python train.py --num_hidden_layers=10 --num_attention_heads=4 --head_dim=64 --norm_place="pre" --rope_fraction=1.0 --qk_norm=true --tie_word_embeddings=false --init="normal" --init_std_o=0.00432 --init_std_down=0.00432 --lr_head=0.00504 --schedule="cos" --batch_tokens=16384 --max_seq_len=1024 --dataset="wikipedia_en"
Each number is 500 + 50 x the weight over its row's rms, rounded and kept within 0 to 999. Layers, rows and columns count from 0. Numbers have three digits each. The size before them is the row's rms in percent of the matrix's.

# layer 5 MLP down (transposed), 768x256, rms 0.0304, rows 288-313, columns 0-127
215:454573497520484467527515572545475447485558507464462463548476543440447543499424529548399569501573494560475449510444514503469439561470538596425451522546429544555399500429532560494538475532481466600525558472458519556469564517539553615488549510563508508524467516349528416524472571517567451459493414513399501459457571498517485499480438583442538481538549591528492541538496416468523480435528
053:513548404492458493474529514490486575538476440455485489459569549492518393439475441510424414450496575578398500539482426459521563535452502391535449515571433561501530497518506651445459474529528498525598443375433509439540447520560486491499461514579462429461530539556460429473509478501548630415484487470511481486486407519454580382480466466410526454652485525512511564413560484493549413443467
048:540569487460595473484545547525487489512505515439518500526425526491540540508472421514456459479444510601440513432453479503543562434463565402509614506508405489489507552469487469489514478475495502487502484484502492430459535481456478578455492506598467536497526545418470431480525528540539610502416504496625580512535553468486602450484437472435506587531497420474538509536503474490493499459394
100:434548557533471517463484481504455534442569521501500484525459472394491520496515546485548561605538528549555533479465414412473564581524496544582420566457556489468513504505430525561507474520522520469451478483483476559491585500516528467607492544502492437587483497579632576518404539457516526501538459553464457548458509516534443487536564520551510402523531399482417469475526443551535597550624
158:543400516542542536482497382469541496511512506504370491524580529563461500453519519432519522452467472400554515529526508539464421521499559451476477492567490573489516599513514409484546500494456460512502541473510458515474549571503576442472526483506614437407487490474463447473495498473486475530427537500462481476484483513469566568500424397411604610484500609467527483490490510472541464480349
048:470540488463454466485510495476537543515465490519467424437579536601535433519514460509489540423418512492459490535514600487493505466448530459554477519531488521488542527507525481450455468453574539553528427423536501504523390483539518472517518433445529478529545515495499505455529497472580587457539547520503445469499428505475590470482406464463523531577467684470527537406576475536515369443413
048:568458496511453512555412512512488562555556471504464521452562510478517462521510567574592491471553501447475507584491641484575447528427453547491431475453547482595481487572515476496503428514548578513535471487513534519607425500524385458591434459463483477488472433519474569497453549455500502496537509528389410570456474524526459432485526569501485385517425614523477541447505477474539503421475
067:469478473515439490583468465508467476598588577486528434459585555476511416446499499545502470426518532450491442495441474541475526459547531572503427590552571526426592517529505614528443594471543524558483561532456474585493415493517456495495569456442469512491532469512444504515563495563473485541555510409503551440494496495519493537503552527551509562538527491563526515480555574539533550529591
056:499468440464429479609490460415430501548502549473498459560590560578534477554499502494495382496499514409525463506500595609569464539534511566486517506523555498517573532468506467479442520559450597592437576494474475526472513531524468507550619436484452513486493462435398460520496439580429432487495515614436462539486584491422487523519332513567582492465548392458523533542506560466495513455566
041:550476573498592474533541512529529575445549480548480518535561505496566589590519450538614506569478527502524518488456554540533492488494483510521537594508536485516458481443492465585492591472506411507429512619551479504518533443498368519537483463458537493560554430535398472473597487477458402631488522467530492533500460480526466497469494555529472524431507664581537443477517483400504448505432
042:483475546513525565552505548491504513482501605502563491408508533586498490542440480523464493472463526489526534550541448498491452553556595531442461526576496505470490546484527501395504508494504581524411457512472430466484544530485529454479555547503447547529478547394458540496505518453466468406494514533434547521535486501440605484522445412431501557447503598465475523478461584443414477595444
171:481476406453478522470474498579586463541505548573405468387438559564498529409509478409559496508524539492468494560521555571514524585530532498509504601520471504546425538500513530449525460438529487584390419535572459495514493524530453543506423477474493485487505426409459536559488463456530563472540486465495518481528469474595477488503504537528511445497519590519434450480516449454459463465503
044:535454549495520490413470602569496580493529469447433566528443527517541573537442526492514559575504471438496533553502506415520400512499476563493509486488510456538460502546459488452498503499534511409548417427570517481543552585509391509502384544526539421453464495496504469481467533491542472434469455574397548514502525491554443462474544491343479438524475477477472570527486424432490520449459
040:514556531474451500548490550453463455483421505494478455505545462518573510547470417474518528509433459529506418463470575524523549524492594479449520582525476555423568476414517435458525465410478504516570488553495444476384495487570408489425507452461473542589582598401516488562572529543491581523467550427574482532551478519469542511507375465517489514520543596487469531512463511484548480562381
202:463580477471473586486517594427515484528553303536488509407556468519477487446406485549488553562395476538580605479404577521611476413483512547490471499529536476471509450522481432527470552525479535497517579520514519489565468496500357626526465493568505441470442463544508472437492456454579484431469488501481458551502506516506401555511544433530526452544536623523492503571534440537569512473559
046:558483467534474454508414495510473561579498416494564478485557543542463483519516526582492363442589578491485474478502568487511475492488461435563466468480536426522463504487558573470475579497508588525477579416493502495575514451510447535558563532499530495430490464521389586442448395483559481513456493474452491496449451483548402436478494544560475461494489398498515530439575598545559505369512
090:573476558562520474485495532354527428490518536496589506504532510548491474545477504503462525502467516447554513523556482481399503501521495563499472444522556517568493592485527517438553517467463559440539517499541447578466604501495584501414478434541593520552405463414535592523429465560459477495559530531530565536500531515540501585485548430516526499449589439479532502520417566526471444555605
051:505545474584471525507435522468461419462455510408533473475596551628468530601467507577484453472557566448490484531575581527454547603529445468487527499521495464514493551494441504490521545526465535505431545465531476558613574428471585488526475489520473509538474432510411516522510482434533475492479495504493528486471504506494518392467495444556458468541540435483473513408561605427476421506488
254:481405438395529394486508519538590546507506583541532481507460599534528434543442468461504384586598555459468429478495512466319425568489475516524544496513454575501537558492449550500531543508476497474480453446552435507522444497488833487470499541487539513504545548479494475518505482534461524501521493445490501439475457549595551431522465516529461405451463436507552537533346505499478444484489
046:544504435518528491581444424487455499563490447555525468476573559463447494539499472544488426490463542522452494575449634548507523460462505478554400472595460545510575561528519472415441463506542523570437430465573515499505446522544450496511550512485526506506507536532438562452533471464505510486537493536473443492491401534511575475462451524497465449522467566554545550370505489557546426463466
195:454539484465553498468435565540580452486378376485503538474461448492496505536324524509532509523387450579487503515432480545547524497532445522442455552566527522516498522551530519517540448581555520443514630418404572505582563546512412586530524468508464457485526516469481456433493498519498432497483530492489525487529496496532452580574533555484554516548554536500557458499551444521579416497542
231:512489515477454511509493574469518434487498375511428522432477402430490433431422532509529485593426521499551522464420584556526461451504466533518500442455526473533454457525546531541468556504560541482491629534541516504571437514476435577525447497548495460434468504573541524489438466511534440405484540566499495522498455520540406517434398405565550428542513649592457497537498446469541455486580
037:564496570505497540477487467343453636558550498456479521513575572513594453520483545467507432491454581501514492485504462447610443581520465441537433550617488497489577465478531550513540549493506551521462478485466463462545475572527443462507519349462534504495547571458464465478512476475562461419507496581424454535497438504437608517486408462507508493504518567461461538458573523432507405483410
075:544515529574529485517433452554537489429537472505437431438451472529569454491505521559517521489527517564533522535505611432560520518494494501517421501466501515489475585522488537462461478463530489452568449458576524582503616487550395470478427496445554449570534468544581604498475481424508555457551530481465432529544438503484579455522495524457501351479543682559459478438508501452488469552434
045:545525464607512501481483502472503600500444483518552452447468550537531571544506516486433571480472484539530534552477508427560408480447455417556498467520499525534520553515582478424518420476492557507445441441511543492581590526475461490449521583501527491538504510520446539459460495467574510416492503578456469527507464441561545442485404451429437431523470541494581522427556540554529354466360
054:477533451552493467489520471475517413377520535526584455447611507510451433441508540576482481404543569486519504475487470609408596530511497467503519579463566600492503516474436620552408565604490455492564554550470467602534500418506559472505488501473508452511533471553516437543525471537366629547527462510550513447500482415428533519541552489579463528555543492564470459489565604494550439511602
# layer 5 MLP up, 768x256, rms 0.0551, rows 289-313, columns 0-127
054:594502512550521496519413451490503443494517482496517525484491525429554499487489470414533497485429559536574538503380498505460504472434469514519494470522499486557490540488483385468580500560455486452477564409495479434405542513480540485476525445484469477578586522471520574495469567472483499551531501580503490480486499590497552486536462439482568494404451498523575498475520486444364461545513
047:507576464542514536558485470504479535531543480410423452520530523437497501492437497495543530527609530523596523460520497514499524517508509527574448510513484512578490489543456514503599512619513520472537572424497502484523498522571538392482524524523537466559456414535500563514452520424490473415445443569386509597447544469560514527514578500515583478451462515493555494492462461459489464511582
084:440412515443501482528490457521509479492439528491560507465548495520564483445491469490479510487465496394458505566475524531504408407554486437423522445509466525485513436513517533493510497490493466505628480473560550501476460514484479472421481509417527543426504484464410480353518509558497535517493526361519493469548454461456548545511487558427465511511491520497555456519512606491452495494472
117:486564472448481512490555591515469543468451480554598524489454461462490438478504463544518525528471471571411489486494499520502523473525448509513548562444566442553490446465521519474495492506517502519440410600444528509542485503464497550526514541476357612600461495526509485498531505471458496466522449535535500528478515471485483461596625575592412475550589506492466525580506485440452450504587
050:584531532509477513481369544486472514463425468622575562469419504451509528553481505427538504399483562497590538546442466543465583496405555547591485539506521471472505484486454383492517497561467460488475551451424421480484518478455527415467513410520474499551443534457572519527507521541522511512486427523508487441534602551469475457517486389381484497494509485438473510544517486455413510505520
047:510421481476444453461466527472478451539383488462656556480417488509495495557445550404495462432355376507514504593495533525480435449458535478523517447498467457431528458495568546452493478455454474462518579516492505515410505468458518536448467446559490542486469619442501524471544446586453495517492543397583502454519496538409497496481503468506433446550566476424503481523446488499490502454444
062:571548508477472536488587473499520533521327398523487563462403484533500541537522483410512543524489394565560501476519481452455589534465535459549505537467462487470544509421459393515436521424426574442516470534466490523594536434430492588542508484491519369601407570484525479465531437469538473495500570555516519439577519505406464524466385488463452560425496502481391475480500476500540536557449
055:441551513505482527485562513551433452526433469554520551432393513405485498532533490416484531572504598567451508493490495422495530432455404534582519474480485461526500542518534545534483474509463499610477369561444512525453504493375507592432514520545566422499416526544594479537503463455510524415577478481519463414527515462496483521448572531432419492515572505556396451458526516539484544504428
042:474556443494484485509510503451510524547466500451418568475362488561470466502447465469516538533532523545564497507556506506487539497491526480563488472471489493356511542484478624522504519533494493432519560587484466599606422476503534503458488532494639503489416546484539474501518458464472454436476529579417521502556471392562455449424505525481432469588532476406526507514432480549552525478596
042:494511429463500513483493452520483603509587433578521507508571428460402444540524435545459534568494567459501497471520526464467649556556513501489500512494550527511447619458495440545407519543516512495578502559508492470470511442393530571535503552518401467514569526493522479486478480508534511405569466543416529493509480493494487534523518383473515499487409495495354530453493561552610537528529
227:516501539533518514421481528536588518450468430493601468641591568419496426527474446503532537546538548534522521456485626423506514452469579411518369406434463576436531539485506546399491539547439526503515551470475467595490483495551472555540490408511462493520497481518522473497559486489460510502492439590477506420533527488487502488524479421538459513564438586520580533502441459595499565477495
047:492462563489533472518413441505491492452469498517546555530537536517479536489500566497543485525442493394417491616594546522531440405562401453416541447488462491395485484498505528490549472547641440499477614508570548397465454492528434520486479481504440610531481546508431422417577502495446474477514538492619524480501521549498532473539497520613487459492494507504487447492488546518505514441480
040:566540381532481558508459573464472615514547433569480495473504496418586523477478447585594544492523482434622498517411529514477568563438556552612463511537496517502528526512472484464591462475531532516522528503413445566463488503456546471478477506515557416559424483500520484556417461501526492539577509541395483516492532599520443442502518406421518518535497492492485484491397430491569504560600
205:516512556472468601473492573360466438495528396474518518457535468499518511487451533550487568565444509520575629503425635509540439468471550583467475494510544487452572510491515455482403607519460446526483576557550519505512428457467414583567473471602528487496447455550518507475438426454518439418503462510431479536459537481538419554480507456522523410507559631533461510542549471523567596479549
043:444462593478542471563461472530495503580371536436521546502433507458499501585612526511505501547484573571477504457515510471520528488489449493542531459442513505505567477473623414537495535448507535514484451497524514498453528411440514574536515492498410461518473545514544451473412537472491507510565538572590519429571549484430542438480458460541480507529457485577419490491531519512426495511415
075:414477518488485479512528457554515540510299455530430452503561521430515458468530540569517471509527524494431492516525511563528480521533498502443543549489542536497512519519470441539447477483629489588422385587488564413444485506492461533601492571451446530494516557517508462489440501486532517435522494489491470482521448488501580515567565498514446496506499533559369505441513496512539533470453
048:460442485506536455500437495501465465574522473613462526473498498495432376542556458419458507514423514545501483392484555465523536472508553437540554421560553510494496525496521437544498528602526459582559449529600529462431511455469481583440524494469508501413614545500553499458414452475546509494458586478407507377514522615453527491519568445472453519501421494529459548436444577524593505491496
240:573569516596560508431570556492393551572535547506559518484477483451483502443491562532464614483538513482524486454415593435443542497494517442524431433504506480500463513490518438554462582527506536479439469469592463505506448489478544547561470443574503520505514418425440520559494431546476513413533420539515525532537455465474578515478430389515465387616536575614499492560471489540538563468517
046:455499481490495527469430522508463524498454481504515485532436502452598585566455467450541470466410518509565523533451508566440544554424568523537501500512518466574506580508467421463446501540478502460422527504334489460435542491452570449479483495526413493539426549477645512518542484556475445474493423572561525446510526565444489465461522407400537466574491467448504567540601412496500499503469
262:545480535563389535468535522434453511480544515468474498521443388522574356474470497547555485584544544533492653417444530467507467443539496474501461468482561433458597487547545440552431512489460392489533515487507467389476395498513488496514408396554492569604504507556422516452488470459442503525471500577468424497502552467486427554431490484537451436471532551539510553488514535543611508489556
263:528490591502477498523518588418572446496545425487466501533471431548500440399424557568488518580463541483521553502446569536549420500486610490510451476438534458477495495580538510531484571483549522516500546595548532577540466519473435534463462425553496516448475544523599479458463519502499418446534575507500572536476525455459382520459447449474560363508465592512464528511520473472486503496530
040:512479437550513498495490535508455467474473446690545567477487507405499470535552528573495539530342534423568528564466517434457504465463467509541457481489545464477475579500502480498529516499426467480604452551479422488477493484430513582378485484539454464531455615490613520515668549560462513489483555461471487397543511433480537453512547482440460534563516443510466490482546494541493483496545
063:481426480485481468498445521427472576504427531509563496524492485550555510468410490532505469456487450427498503544501489586507444478494555498544530539519566499442514391474527532472518502565537482451567659505532533451383467429511501482587507463478433567387429528462486494441498454570516475531452477408481458487468503483430540503543516362524468498487447498416520489548446530485520509493558
043:453500497508522498534365498497462605491482552454603464515452506346484486490460504481515489517496552516506534459453521537591561459490444523549532496525539503483486420504463486458514507563527451538520557559501478456365544483546507453504526485525365581472561533522537485450493544578530482434645383613464532433469512613482531492512499427493502523550385497481489525535484589473474476473566
050:504487534554540512544583419454603551503486497542414423431443514610484465449541483428479500471467404576577493446511470556502457494455548457534513465517490491451514531505601476490497527463452484510483503470515555544523493492480463539522493470443653410474498495471436528497443487423499515493535582424551466472531336634496550586541529442488458508413531508544511458478548517481422531559487